config.yaml
hidden_size: 512
positions: "learned"
parallel_block: true
init_std_up: 0.0204
lr_mult_up: 0.701
lr_head: 0.00642
doc_mask: false
Each number is 500 + 25 x the weight over its row's rms, rounded and kept within 0 to 999. Layers, rows and columns count from 0. Numbers have three digits each. The size before them is the row's rms in percent of the matrix's.

# down: layer 2 MLP down (transposed), 1344x512, rms 0.17, rows 907-941, columns 128-255
# gate: layer 2 MLP gate, 1344x512, rms 0.132, rows 908-942, columns 128-255
# up: layer 2 MLP up, 1344x512, rms 0.129, rows 908-942, columns 128-255
down907 086:510491449518494511470558516499541515466506455478511501523523476507509529413525511503502528522504541545510525524520502441506493509489524478530527493511509489456521478481526557534501468515479513495511519473450481479520482528459508452502524552472443503461517492484505522490488519494503516485488509489513505525473518498499532481471482535494506458489513478508483511586517516532481525470508
gate908 090:485492495529521510434523523496497466519491461508488513452501536528483539469448491518505459523461515538472501491496514524513504489556484517493517522492480509513495524534523514528488489526522487563505506482494498497559507484507470479499549516482489510478487490510519522513533507500501496498520522471509482510488498493492491470528501508452489485495509531485494499526445505487536527484546
up908 087:494502460484529484505505484479481469484520484496481530482499489525477508481484472493525487534487506522444503497541484471504495465551497522450489516512542481511509487538517488516495485493498474519493508493499492488501521510481483500462519504476488532489475473486494496496494501522503501506503516476530521518495479519543464533533491533487517532506490441487483503529485521529529509483507
down908 090:521525438508568511522457482485431518502492513500506502523457470535466468489503488472439536510515504460489514484481502458539486507501488503530465515488485510501508459507541480518495479507505472474532518493540513493508479489500527483500512462507482533561504548477484517477499488483492508507495523496466522501503480529509458507510512486550507504551495430498499513486531517489480490487498
gate909 102:464469498477472466554524482501503542502483476500515519491509488541470482471526506497492524503515508481498478512507470474479506484469562485485483512502504523536505519490471525491436499481527510526494499506486484479487501459546547470497485479511506503485483511475507547511477485458486495503521513491538488469523534510520484495521508487489470532516467482503503484511541480483529526475506
up909 104:505492507544530488465486531513470483493528538498508489524486518460521502517466463499514508513457482545502483512497526508519505479501488527522530459529519475458470495492525485471527514495494490492514515495528527519498519531472459518513482486499508526523523488553464460481481479528500500487497520520475499505516475498466533469499499530481529482469504524511540509461498533554492503524485
down909 104:493517515473517492452497504498500493471512483476495484504514489504548527483517490502489480500531500535443473500496463468511496469469474515564536507482498477518503435455523508498536445531494521517481518468560516500449443535512484471536526503505510518522519515535450509490482498486481514479507494544494479508545537515450501480504513517475488475466501546522530506517543500507489523504509
gate910 088:496488527512517495514519544554494465496541485485503480517487515510464515522525529510562476508490494507497501488507459521547461525472517470488500502456529487503514522496515475455465559511481467514528485483537496525496495492495512423476514476510475526580508433549546465514496458530497500508539507512468505492502496508541518531512510501520490444508472500513511517464491501502493529474472
up910 092:473466504501470443452509445485488479546497469504499448487536511497526507500497491486516475496519478515494501512501512465515517466506456440485531462485497490545516476472490510476512509506473521542503464534553524496507502495506507515475518511525510518465523528468499524524523481500490480477502480508473513491528515485529551470488461494500532492491519531466488469536498522448506463480470
down910 098:525514532498505507538547428475525519522480529471507516534490485488479495490517502495515501511486473510499557491487503510475465490547514461518463482508517518469478499499485514487510490453518482500487479493454527536445522469459506475528532527523509497509470493486524526533496479475463526523499486493525496463489494507505477481530516521518504483514515457505503507507537483495514534555544
gate911 089:461477517512505471522512507528498467522488463506508482480493502479505526471510473500471479484533469486493525523560492506487462523496539469504478475493454505518508466518483518502460489518496507479458542502451496470486518497544464494474521507486448478520509471496508524475516455496520491499508490495499530503525479460504487443509559519480422515513481506488489456506500482503523508511484
up911 090:510529504491494489488482505475492496468497515510477480507445473515460474499461511503543490510480502521480477469466490488516534469451442496493493503513540502478477524493515531490514513492467499480518451507519532529485483508448539481552491533512514476475496527494499474515496493554496509487452498510489461501482528533528528531461447486476563482519470542492531513487477523510472490505503
down911 096:538502475488437555531511495524506487509463480489493492465476491497475528506493547490496497477493496500515507511457500534492529513494529488508529451520526477424557522512500527493499467460495481539515492508506537504513536500554550509527520536515501481493531487475503514484538544483551522514503472522509493529524514470535545481545427519479472457512503493514461537488529498445516519510521
gate912 087:517536525526474462504481521496546499506494503518464492489496484453511490504505475497518496495500484520490527503499465502524453542494520515510455496495495528501540494487465486514499478478576519536518531519468487516525525506508491488501525493541470525526517513503544471504523537485512530544557496503504536543512522492507502586483501521519474502531472470564471483543533485487539507479525
up912 091:529499485491545527547509507487454529493483482480512493515517536526465533493486537487458513529517524483543498481467494512499515458505524487512543479487487479518544527477518535497482498492441500504465475508532524490525480476535496491500508526480526520494490479510461524485500506519504505471487479481490506468492467519462477451540502484496476516442520504422517515482480477505458480547508
down912 092:558509517477507501500495501504482566474500502454523515477512539541530459527496531488504488536521512519509466489466480523505489485506555494482532476477521529494558501505519497494492528490485502520580493534485477478493467508529479496502509529519481470509496481524499461496501532526526509458506510485554506501498490517501506499479483497496500531469487485453518505497531478474502465523536
gate913 104:510499494471503522484521473443492506488464463484538529513512556506540467510448534514500564511476504482488517483448495483480458497473485507450489509495497515537521522478470541501494477502506504508527490520498483489491513512515541464509477467522523485440475463527482479556502485505489531525507476482496545495506504516475465523495489501512476485488533483504500494500516481538474479511508
up913 103:494502509485506480472526482516547495502446525513517521477497519513494543506454487508516527522460505529477503494454462480498488500469516512461477501508513511598504538454501528500489460506522535487577486497493471509443526473513533496508467479520493465494481469533474491547490474519510480477531467477531524492497516516492498455498518476509500492552523472520503492513490499525539462516491
down913 104:506494493486499526451522518533483487472486537481534530532518498493537508526474522489532473530456489515453486492483481512487529490486514490504518481483497564512524481505444524486492503475523467500483499539526480499494517464523504505533469470477502495496495488478468509514496510515511500552516499524512504510498482513481521473452475478497529521524480494544498486493464524530522506544488
gate914 117:482514483486464505498488514516499525510470539498517464448489482511527503490527497465523460519459514474478504500553483497475526517490501483513467509518509554511496511509468526471509498507506484516466549461505507485467567508494450511516488472494498466466501537520511531475500534451463510474503500476540462515480537510455497497486496442495506485493472529498549555513469482538515516498502
up914 117:519475537497481497500478472504477532540488468482499480482523474523534514539465501543515484501490471484482486490530507494459518454466559541471487526473519514483446543474540495528495540493481470457523509501531502529539505505519538478469517504511449485497476502479501513506469505544482541493511476526510541475491474480520532520517515496470506512494489521503521478457494490447480508512504
down914 110:465490537498511477544523477487520530561489460510485514462505521501492479510489523527509513511527524533517480439467500504484505497524514528509507491501510534528478570487505466485522537457509508522504478560492508515520497491483526474517508484493459470496439511480502532536453533473490521502498498553468531519515479470494484500502567497479547528496508482502503479456495488463496558512507
gate915 092:486485490481473480528493483470516501539507483527515509496547495520505486508536518465505548505495477535512490495471519488513500491479521527462477505559502501476481515498515512526501494524486558478513498517528481495474516543510510512467482518507488453433533486520532483526461490513501497521465480464512552504497495475516458491497484521495501520467543460528480524500524475503481459501536
up915 097:461501464498475503521507507471502509533498480504537470511540519516490469516493532447522552468449454532494449524498536521486471474513500477482502518511503496480463501510508499490485477521503537467506461526529474496511508516491522487505499508518488477461523480509492462490443523542472480525482525491514532488511473458556499506494479511516499511476538463527485474524524502539486474505488
down915 100:478521473522486503489513508503514489466491503506517509495548522517461486460530531509470560497517481511514450475523517486490476498524509492504512504502535518509499532500488461490510471579516492481527463487546494493512550510487526515512537453495459498511519483479515498451525459466518518529543519476459533441509520509520507492479535498495475525510491506505484485518493519483480527524530
gate916 099:478510516500509476472526492498473523471486478497480496536517455501493488506520533504483500504521500502475515477495494465513537525512506471519515510488484515529520502460534534460523462501515505501472507483480495528498494528486518466483468488540490534494505475557489527474539506535465514506520493480490464503484523500548465537487465545483508522521535508493512461477495494478474524479484
up916 103:498466492468525528483505455511496523481490485502487522503520537543539468547501489488533442480448457482520492459472467530473511544505495543508497509521501498483489536518549488502513482505480448482509439464520499465524519502499483515493485454462523479521492544493512498504471551514492502470480479478466491471465488463506490450490516503511462436509493528486507534513470483486515519484493
down916 101:480502491456485501468530490509483484475502500470525467464552521483534495491506481533504457442488477547480561484512520497499531511486510510483495495511450482511517431521564493487520491471512488543546517471451541502478494444505504484537468518517535489469486475518496494547498490528510521511494516530513516510448484498534488499442526533503502515511538525498529525499509509486476507539472
gate917 101:498465521493489503494471522495503505504470492452516513525476501507480515517545495476537510473503517522460464490500515485535476536465487532514519490464495538475515484480467490518478477496488486501474473483480484532479497482510531511500500480510486517485513478471519505513572532478544470528557503486515494547483567545512508466504460477523473508511538491500499514497524531527566462528526
up917 098:509508476498493484494506492497500497487528497570503516487532514501479545481476552550490504508480468497534503513485500476437533498499511475462460491539501490483502518507509495517478539487497524517532500508502492520509542471511496480509494517469501472522482495512468487515436452537509491502494500487483498469498485513518506505501519512468510462507520527509531500523498476486469555495483
down917 100:531498488539437501479524510519490542495559469519542516488512488515506508520460530522488505507516514549504511456493494535508514489502534470448435514530493492480483518483487533527480520474483579459466515526536476518545522507534474554474471537519495526521493511530483535507474450513509526535510492474489487496494523497553479538518515523498535470494486504488455523479499500517444509476549
gate918 092:535494457515515529542506448521501501510499468522500490504498490465503481521492467491479517526537546474491503485505472463503463528494512533504534477538511527541514503548527511523508524497512479515523486498478526533517513496472526497498539483499528454474472508506476513476498486477472474483493493499517470539491533527467475487478493477483463509528538499481545524539508464524513485521538
up918 090:509553494480516505524493492515489506477513531459489486536493524563507477536461490507530487509532512529517517492513504483500493513480499481465532525550525486547485495481541510501528532502529496515530494504516553544482505521466508528473548467523577504487497502487485510474499532498494494525495461523537532535455512494513472485533520475511472519505539518474522479531492498512506509503503
down918 092:511562438519478493493523461529477467459513498503487475528432499545526440495533483503537519502468496490512535480474486463520516500513489487469540482504509531491508525476522460498472530524529520463506443505524508517497487531510476502477487455526526502515530539521487502472509494528483502503550476518527504524486502490497511545540504499527552537467521528442491458473485491551497497486467
gate919 091:525491514506509469513495496536524521485484523479508485467520494495515522528483516500459510500511545474495468509473507493491507538510487492504528516508483495503489477474507506505509491508498490498516537485442491525539505490542523512530512564507463484524469502515535522479483529517472462509503463492500499496469437510505469469491507489498502486502474545480504516510496502513535555537515
up919 089:507501526540500496543494511502489537515481489470546487480504535508515459548485536492476519474482532483491509489487523502456492540528483509524514458513458536504498526492500505479522476445472488486493495535487480510544484486528538550506517490509442465507502473517544473509523499462476477510506444493520503494452482552462496452487505471490497481478477529486496489545494498505495546524510
down919 096:497505471484526478534509510498531531521487499529481503527516513509515480477489516487503490527498494472493552510490503549452506512538455531562566443519498483459515540484462519468486517485558501483506527547522479515462497518459500489504492518502475531523494502510524502481502531516491501535517476483523537516482492458508519469497457488511514528498444526491495453505525491503522534509471
gate920 084:491449487550501470472501483481502491496493459467493494515488506495475537536503507486528485522527476530485528509478541480524526523518515524438494524496472483480493484536491498577467538542485529502469497481518563442506490575485474488532505521518513503528475495470482505498534522484490498556488496530513541484560484489469459525472543474512482518533518514549501512480467488485480516524510
up920 086:512541493449506572511516502488492494504490545502525542501500507543531447488476483485465497499507484503492458511523477532472479481520494475550484469529550485525489473479517474424517447456528487495505498480507449559506478450524529525483521493501498497464498513507497500503469460511513498452497544480484475514463518487533521456519489512458511463516511512465533493506530546495509474482483
down920 093:471492504473463487490538513517498497488478498473514443504517484492451515490551477518522516503516504501508509554494508489508526518521488527510508495469526544533512489513500526461479548522497546491506500464493463454480477490504507463463538500469480482504539500497535490553451489512534483516496549495533483493486490535500525494503516519498475554543468479495451516536485501464518508512496
gate921 080:485505493526529512527513507516494495455485494489526505485547551444475518524518473496521505545462457531525509519554476525517486494496448511458491537545503495504533503515462495506452557499492458520554491515521415498484497490486513480495552498469493500528491495521522471463492482468506506467456497516503521497508484483494511524499511508506476482500531493501483541543491482504516479521483
up921 084:473491506499565487495500462518472450500519535492517499500499532501471493491493513485531498493490535493475521513531507447499507464539467537490514515536496507500522457468492486447512553471514482536518488526515457524518521512486537527512469509471540486478516478532502477485489484496550497486518499506526500524500505505517466522520466495510488473491471491497454490502482484518511520516506
down921 088:533505475501488472505486476491504542489497517476529511555486503525492504519435516486462519546498511496461499494535446443514486525492486566478477519543506482506478502508468471490521544474506511497523481465491514518499513508519456507518520492504550508504505497440462503466553471487495477495521479522518498527490501473495517508490480509489497489487460507472439474489491500517496527480486
gate922 096:548506486484485488511516508502499510484505492455508491483588466521527495497472504510463505486525525483499514524498537504505546516484518516472463506449500488505533519531473492478495487512478555525486518451497460474529487496525497503492510494465457510516485456471500512512520498509494500503466469492472475507486487489486514517491520508528472525465481508483524466539531529512532502511517
up922 096:458501500507514503487494513518480466492550515527484495507463514507473508471502450501513509466544464506479492525469469517497443483502482450513549496533524515516470487463522491527526539524512462486512463508509549517495519505488551517483503492493552458513499528483530518497506504515524529530471530505506558519524524470524505514482516505534522445496502500513471510479494517506487509477475
down922 093:511516525514517488489523502514536506556521520526514544464474513505466518467495476479509484516502497519512491519503483494535461457478506472499507517548513512495516469486528514523519491505493442493495500526564524463526525482516493506495503527511495463546501488483484511484534492494499519537501487487504532513503493430500540459476508491512558468493526520517533478513516489530504483473493
gate923 084:495520478493540488476495520488455484481472509487483500425480503469519485500505510482510546476499487467522492523524474489487488457531485516561499482532546438507493465488500481473516512524518494522500447491498522487494525516502483453495475517499526500520493510485481501502485492494492492517504517467508532524524523467523530503497490469512537500421490495511523493468519484488501514530489
up923 089:470530463495490548477522511506508507491462476511490494496503474466484459495526486491531492441500490546494512454467492503513494482480513527537507487521547511500519480460483468483519488538458509453501528557496541449495469483493500471482473490515540525499513510510505498524490508500498506452530508492531510532500496514502523480502504507515558473518475514520509510488519492506524525506494
down923 080:504544461519480516482508520479499490520490501501532483482479507503518530516481534464482496472504491493532498471459514486509508469494491475478507467488522497474478505456531473505514473480483518483492526512518495463507454474485499495506480491508537490525463504512507515494470506544474523468535513485497510516491460539513557542492526486546534541530447546505475511504527494483517508512514
gate924 099:452470525482495531503496501491458528493493485500468515533474473476499446503511507493522486477542473524467511507529493525497530511461516480478517502480512461461510510509494500535486501520527540476514494473482486465518467494460529492533491502492496464498489501495502502520517495483526530500516464496494504489527484474488490513513488513468462491533471478476455488497529479499516517483530
up924 098:473500504530492537473519481447526516465489462475540528502540459488495490520506488488492479506499514466466480529527500528538495525506502503502490539565508482512512482533519498459519586505514471476532504476484471522449519463478460488492498533492500481493533492455517518502476500457486477466503478508492518476514480452467517496509512494478526525471480471518510535503481494536503508520532
down924 096:458544500491469472490491496537551451492480462545514511519518462456531448474469488530496494522520500489473478543488498517496493475508483501476497522469479486467494509548491479484473515449517482472473509474536514501487455511522488521536492533521491455499516532457534545477496480451509531522492547546503479472544482491484522553487507504507484496497506523477440476454523500504496456510502
gate925 109:510448539456458438478484474478481510507468502506482552450531508498537526500486500483476506545497504503488425536527548500553497525521523488540523496529523450526494520488453532535521500480492502521504541474469520506496505534553505483462519554446478479442489473510495519496519531525500477464525525523500440490481526524515501527529489552480497519529538510481472485522531516489495459512496
up925 109:485520515544543516510482509493511516505516497513501485470465525508528494501510515508484481478537483478506509456500477474497506464472539459490508525494494531470518499499529450428473493487508505478487493497529467513494486485487487529484475488523527493591498535481479485445495481494468496486498477491509466483530478490509497471462555484507475461494494485499523487485450525527549525508510
down925 105:495502500502512495516501486493546531501515504497503474495495468527471448478534475501548469499520512501485521519488481469501484504455490503463440511487496560500504492507532457512464514495495554482467458494525539507503504512506497498498511542499536491532499485485476539495519478458473509456500527527516462514514474482525478487492495526507502478505453480477500516535472468503507510550539
gate926 093:491516497526497505500504521535488522501497545480454492469474483491483497485490521488547534500514493491519505521529526496520484479493472527457511532514475471533460450510511499496500514521514485520527511497528474516460519543526552470520531519576507529559525534540501508508491525422461491570503508516522506483496525505516543551507510496511468474477470505494498472437515514510494522543526
up926 094:510508512451565497497478509472518534487515502513453492488519532515535478494543519510508490493545507471509480475523512487509496482476520519529519505499463522505525497503496475518476480509494500458462523504552507472482447511507493492529497536465497492498503516460512518495536525509494465459494477486531514487523491470450535456518472453493498478498527504500488542496493500489513520469480
down926 096:534498509533508436518541465552466496564482524496486544510533504495505458517489499510481517451529465474553526489489478490552502512520481474496509507479522529500463530478510511521495540469495497476483493535497495502517486504547522495454465494483517502505523485504485507476530489548489528495487522520472525520487478513555517517534538526473516491506531520491514495479496476536472499519512
gate927 113:534490545503546481531539488508537512524517480447508485497527497571482549488525477539483483483525462506505514481484520528527497531484471461490514499501464500505543501513503492518521511479503459464533525484505508484501475461576483525518494444484491442486475499469445512501525499465506514500528443520466474516537473506517481459479478484496540513537475496518474516521503498533509462541535
up927 106:498499523492458503465517466516527429493516476493494512502539502490512503527539514553505517522549493520510545448490475508482509479490521483539482511493484513502462543499525503461532477520519530521496505476494511505561488494486503490464494466506515463545502466482506527506521507499484475507507463523471489483526482516538560459495544477502507507543490477455523493504495445492494473502539
down927 101:490508485533467502486479555501478470516494493526506482509490517509516482496496446537485543533533530515509506535525490472491524492504477454507518518504531536490444528518493506483522508511493483522529490509480502516512537528473505547512500490528483498498512463521510518549474483507514488477517479495477502479492486516514503547507495541542507494506496477463500483462484469485447490487531
gate928 104:497520503468508498516505510513508508473449479492500479496505498516503513509464501500487483478461455487531513480494540514513495501522583451489498545538473473485471516542478519505518527553504538496491466527502558481467502518555446503551481484498503464570514521503531496492508508506514473520467526486540520532502472495518484507519474535523519470498492487548506496479483506514538500515519
up928 111:489500555500495503501496474499509525479478453528496502506478486517508510489477511485497501497507446493528482457500517499499520543512530487485495542488490496521449491504499501511503539528527519502493484504495519466477522543521495505503506498544520489527490504504552514520501502554496491491481515467510509459478472515489511521526471515552520501494483517473553539478517523492491509491501
down928 105:522491496513496500508517496502494519567500500505513469523498500476518494484529515506483539464522492500523490504503446496504489488492461498498508471474515515481506508492511502498526457411454501485515488490530469491528490490462509490491492455477474498474473460495498478471468452505487532480512491516503459484511512498470517506473515444470500498508492518521484536519524475478444482511459
gate929 099:509511494531486501489507498487564542476501513477550501491527485498519469466524502535516507494536496498499477493518518467520495522522471479493513525515488515506513448441504486488512504509524505514499503492506506475493533478546470499469492538477469494520511507493519470511524515513554519448525465482495528481485497493482493495523511516484551533537515498503444515508497546518518531488540
up929 095:519481523531474471463473495472572516477520492491542500490512497502520490495485488521476489473515484540481451522517480503462515526488486463499506511503519527553530487440503530522469482454519517527469492496478482485499505477525490503494501538469492488533532467505490495504498498499534523452536516498452520470507519501496485507497513489452506503512497505499470533496488525511500549472530
down929 101:538522502501554534494507503544505516457542502479488490472545502520546466481494524498513487479546497514470462489517546489486512518518468498547515504496525515526461477504537515501498481533476540499494458477510510507492501509505502481497480508532520495524480457497508493478514483515529509469518439471433539488485492481524518483499508487505535489531545469520549490514468489515441500492547
gate930 113:529521478494524522503555490493519489500508481475494540496544509492508525516501519561482551492515509514492498489502496477487555481522480481544478511517477433473530553505504529531489514512504519509503506477484478477519519467553482518483481519432507512535453500514501538498485512476505470481535496481513504486489498515503514481506465494494449482518513521457503518523505461497499479514504
up930 105:448507527490493499503510509510499507481457486487475508519514503509516483472507453463489526473507535511530528493486498512503489518457503515497482517493496521493490459463487497481544487479497552537474487499512545490446481509491524506524554510537457486429504470485478450501538467494508505478501488513494528540510468497499433545481488550505479492494549501515470498509503535526519569505496
down930 100:501490548514481524476507515564487529516493450472511521526493498515520492471486489523482478479513499492477539494488501461484502484523499469444549491495478500506461476512503503511526502426497503516491442534521511479459520546488508505525552511463468500488495428510519510490527542483501510481490556456517489511473525506476498508491502486506489500466509490545429463525525513486486518506469
gate931 112:499498500509506516468502490487527459492454546553497503488489525482511529537465490496465528517509516502480537470477514504502516534507513501485477481485517538485520492510454539517527517481483515503528519492488501473530481488514512458507476522494474480505483496502485534510495561444457483474469443524547438534493499525533532513501522474466496484504489490510487539501526514489518493506533
up931 111:488506466485488483520499477539498512537516485521454510520496504501454480489480472491488457506510518513516505490468463518527499460548492480481519498521536459513503499488509467504512540450499508477514433477533531543505515523486550496501530498521489491510527538532488454464527518517519522484520490506506510484505516528511516514537494520524485498444480527526492491459493474527497482494487
down931 109:514474478529487494502455481567479463491531435493512499531534480497501484466496479499507475490497514499490517523473494502500480490484466535480538534514494484516505477521500502493479517515538517510483533524486488524477485520484483501500478513516530533548511530456519506485507483508512519522477514515468536513518533487479535513480496456549508511532481478515480473573500478508500503478503
gate932 101:516516517476503464505510527522535536506515463534457531540539499539490548468495499504458546475508466479545492529491488478503504486534479469559534504538494528467488478500460450520488528484510508457477476491505523493479523486490541501483484492476500519488503500457511486529508487495465538484508501535510498474480493456494510473514461505494469507475513522474515472488444505504457522536506
up932 099:463494500479469508459515505516518476483495476497467519522514537456470470497546507534494455515430485499486531512493463503470563510466496510489494496464468489515501521466495522459474475521519530543504539502517512496490481488519487479517532541491485480464512519488511546511512544475523520504517544505529487522534494505501506509502549528487486483511455525516494502520496493462531453479479
down932 102:502516508511536520459556506500505458512461510521468532532497465536537530509542501544512471532542488496510477546494476464520532534529469503556518487488528454483499480482510488494481509525474497494463504450510464509510540451474493512503497529554542528486512529493520511537503571474463512512514552468479470509545525512527512509475480537482487524488456534512505442518491488522484458525447
gate933 123:488506486525495500553518537469553467490486479534495495485480497511480525505444460521419459492472530456552501526503471476507517516462517520522491488484510458497494450518464489495518487518493469501489480511496514478548530533516471463468484501492480476541487510516504520507541482511507508515538486605479446524487497493481502491465507494490525471499506519498492451521474515537497487515497
up933 118:539513489529535488559521493505537506490488455498490518530533486458501534522476529487485496496461534494506464548474539527469544497458465505520490509500474448473509479482488513486503492492473498481517539517505522535518504518511529515484524497457512530509463517460482509489495475514509511511484535520512489544500505489484506534488471512457496460480517489534493539522514510522474490515462
down933 108:510447479458468558548560481533508506479459482526455503526501492467503465473462518515462508495480491471483460486561487501470506498468488520513467539495474487478472497534469515525517501493540490498502479502489523500536499472519532518494490553470504495536511489538475480494486532525549519490493470521557453492497514540456482543527480483461499493493507494444564504516473477527486491509477
gate934 086:475532461469527457494475506488491511500486464488507427529518528485498512500441521533495479510495440505515491503509471502469529545471505553503499493516463481497531479467480532488504498510515509520506486508515491467521484523486463493534515536504558500509538502521514486484514519475480527517519506467510507546514473466495510522496495497521536453498505463488555452520511523418524470480514
up934 092:485535476459497489521517532485489488441475534522517531550519486477472450505519487522513535480481514522488484497475474523498522452482479567510473507560503508475489473480479477484485498546512480441501506507505520503487491517483493506518511463473519458495462552528457482434523460502529496496446480520496476511519427517493543501498503443517475503542478524500515493506525492500508514510492
down934 085:499494506508486550479529486499498508473484530511489482527522490472432464523504496524503495476504480514492480530441513557491537488451481501479513508510515508486483542492497480443477517507518484437511497501491530530478538495472507494460512441483515466504466527524499477448496468532519522508467476499519502488449525491490542518499522446519479515521444502463513493463476512525483500528449
gate935 091:542493489488526464490513479464516508477489476532470508468503519475478478462524444486533515529533517545504523483487484478481473511485537530517534497497524462522531504485482504539482485491518485538519488487427537480497499486486463543513509461497517464486515482521531498469476491431456497453499493555529463550507497518514455469489540518483439460462535496512496495532525476491482453493474
up935 087:543479518478494493481521478446509443475487509516471551509538497494489472506496509507525532532514523495410520513515497460508490510466555518536518507485560496491499502519510529474480498503497449544493472470486529504531487451544466521517488499512509477532489503542514479480512431474510499488495511494479459551514478459522479487504533490493456498511492506537471455510515472505451491465505
down935 095:544481504509488490504553484473506460493514507475483505521504454512500476506519520492512517557474514466502526477539554487497508548522517517546497492477529528481494512475486518502471478490518482502528484494479492499500503467477447491489496499539540502485549481492515491436548482492476501523461509561517500540457450514572469482534493448519466529542469477517489512469485483489505523469437
gate936 090:558504505463499520478522519483540523490533490525486510489548504536494487467501488554486508507498506505514530496482484493474482527471506512483477524512466471546501480496468512512511501448496466498528501498509490487531505498508481463464526531507486462493502480505500491531513519471494499522477494448504515509510486544526520532535491461493505539477505493519510470514526489444506502522515
up936 088:551493511462516514470516517503512502473509492528474510504521497520502453473519530524476478495503512481482558514490519487479523488448463523525480509506521512499483448483492517511472509475484523505514493492495477504528496495459476473514524528494495500525467510477476520495547504484456534510497497481503500533513540545509517522501475486513481526485457511509485471514519463503514474498458
down936 097:553526542516511530487453508543483545529535507505464493521505474478495525519499493505527458475537490471474506533477522509515481507464468507500457518510498479505464490482494522528484494442513511482534493517473481505471504488480528449439491520533501484521496489474498529487464487489482500474488513491506476492537499529487511506496504479468477513516500489498491477449518498475469529555503
gate937 120:509519519499490561523526476516541526544515514496468525513555519498528541502534500488538491522478516444509448512495505496485481512540545558509471476513461507508514474471493509506506508524533525531489516462485479497529541485499496492483509473481505548497509543509477510525503555491515534480501457505498521521490528480471498493510505464486473473495529504509492480504470425526494521492508
up937 112:480483488556507479497514493475511498510497487521518503500478529495491492464458514523453506453483542516473518492525508518525503476483481453506494497489493461517504490507504500477512490466476509472486519507534518499474449495538494524520501502537515498496511522480475425488482472505487457486475524496491500470499506520534516535482527487524551488505458502523499490488522502482548467522507
down937 110:480487516526521475465525474481501509520492503507527557513533502496472509465494478460503509495489552495493483520526490474499521472516466457510535417498510479498518478525509520461487498483519490533479518530529458531526495527505526527519527503516496511501496483541439497530519482530493520518483498480505490500457459474521478461502510527515549488486523500508477555529503460468500494510534
gate938 096:509438518496515563478461501501481497493519495532485549481526475457468503512485496482493493537479492532478473477520478503542505540531503529587486468497493504466509527489515529502529499499473515517536485485504483523484529480476471479490457502470507455472469507516514517518473530459538484505503509523461524509445500511502461500515501502531475512516506507504509523501503505507516461530539
up938 096:479462499480509534524489500481475484485470463498443533475532489482510506487506548470510503516532562543514461507527469477525532532519517522546510499501463484434524507491522508493502493471487498525498499527497514557505501488480473501480479542493487492491478502478508501518513519457514493501502504508459555517496513523486481482492565520516493527513519472527515515509496483553506471530536
down938 108:556471508523477516475489536482484498475507492471488517495557487513480483517488504503522431551483526531478463474497508457482496477527525523546517501492519476462443524462526493507512494511549490472521531509483512482501536475494471511469435476549495454542480488493480519515526508443499551499510503512498480505492455541500521499504514506548474546472503504524491487518534522537484476505508
gate939 092:559499453548537479540531541496457471510548519508495512523529509488518480481519545495507497473501502530537540522541503498472528518480526504511498500468510510475474508527432497439517501494486527509515475481497532465503554477471546501474485490494481506525487532515482483539496452514479541481507505513542520524508512485521527510506490481484443487499486523500494528499488502506527559513490
up939 093:497517509500521535482491462496470536432481499490535483517510483541510490525564473460462517486506552459424457540477509529517527509452453473461497502553532476502515482535551509501481495555479507544479471505510502514532464482507547472503511510483489541492546467489500537485513538471503466518474518499460446482505518471457501485479512495532518506544475522501513483532512472530487477463501
down939 096:456526485527539465512485472477513483501479467487504499497507535518546471508476449484480519475488525498481482528476511484503480495493523515483467485519519518512472492537513496482447505513498482511460498509492495467457543509523517522496490498501486518497487519498462467462481519513490471482485512466451486512535505523488501497474489502515509508551504511515502500510480455476491512489545
gate940 101:538471497508535492469521514462564540490576482486553526419506527486493504497522516521520485485496470505482458498491512518540479504453489546533494522535517492482544482508487485491535526510475541485519440505499528488459512472456515477540512527538517467503507485488511489472545495495501488512499540493484461490487514509512521503480466490487497508512501499540462511517516501431468473525517
up940 101:487522503469502497502524485467514478524476533506568524457523517513535443474555486502486500469528482491499466467549495481526481502484480487467462493514478519534512462506515521487507535450542480509535488482527482489539476461458478493496564474455513538460510503497494495513511540474521514498533492531493522523478461514503454477507477516473522493478531496484479473564474500495473561513515
down940 098:539494512469490533439502557498560501470519530478533518461482496504476503489516512488538455480497435488468464475454502463535505459478504491479473507463506483506502532538505466493518490520516553506486465503500522501513497529477501487546509476523504479535511550460472513465530535469486479489499490511474488467496477489504513506508454517493490511470517474495510506516529504459504487538530
gate941 094:524499491504483508466480453500536492483495507500524510496475515471482478502499489494506534524549504498464496514491552456519519457516505481516503542525490454488508504559493514537548456538541503453504506491526505477497515510518485528517543475473497520497472470495495474492511532512460483556530471478467462506496503522513508523475490492498450505530508524487456475509509523502533471520534
up941 099:499515492500478489525508554483456535489470485489485506533531523485499506470513511526482495524473513506493520518520488520477478530489501487497498486494504516544499476506535521489478505497495502549473511529486508524466509515481535473506543543521510498495477526506460483486482504538566483508500484528539505506513479507477467451477486496485535527483490529494521544475492498481486510515483
down941 105:524469501476471480501502545496537533499499531478513527497506526482477487525560557478492500519468498504475478489548517514529510490446511487491523494523537499497526478548524473479475486518479473511460500516497511496476505528477511506517498510458485489476487442551478459468463527504508489517510546557472505486491512521467438490515470486456503478464518535480488518505472516482512515473522
gate942 109:531491506464511516467494526509501515505544464507471512448554512513491506515483551538474493506520469488504512489535476521504527524478543527488485462533487552512521510494482511531504483494550510487529461454470483503519489511516491482487529524507510428484492501488461525522494510482557517505497506440533461477511500460483503474464490502494467512480507496522494513497531491497517506530548
up942 101:520478489496487514482488523477496521491501462485487484485501528513484507533467490495494475510477507477511451477501495510465527550511491517457492479505480536478498498463478532508513476524529577488491452466530484505524498516499497470544535516496528473461441482508478511532483550536556559527490508478524480534500542499483533485475481487543491527486438512469536500433488517503551483477496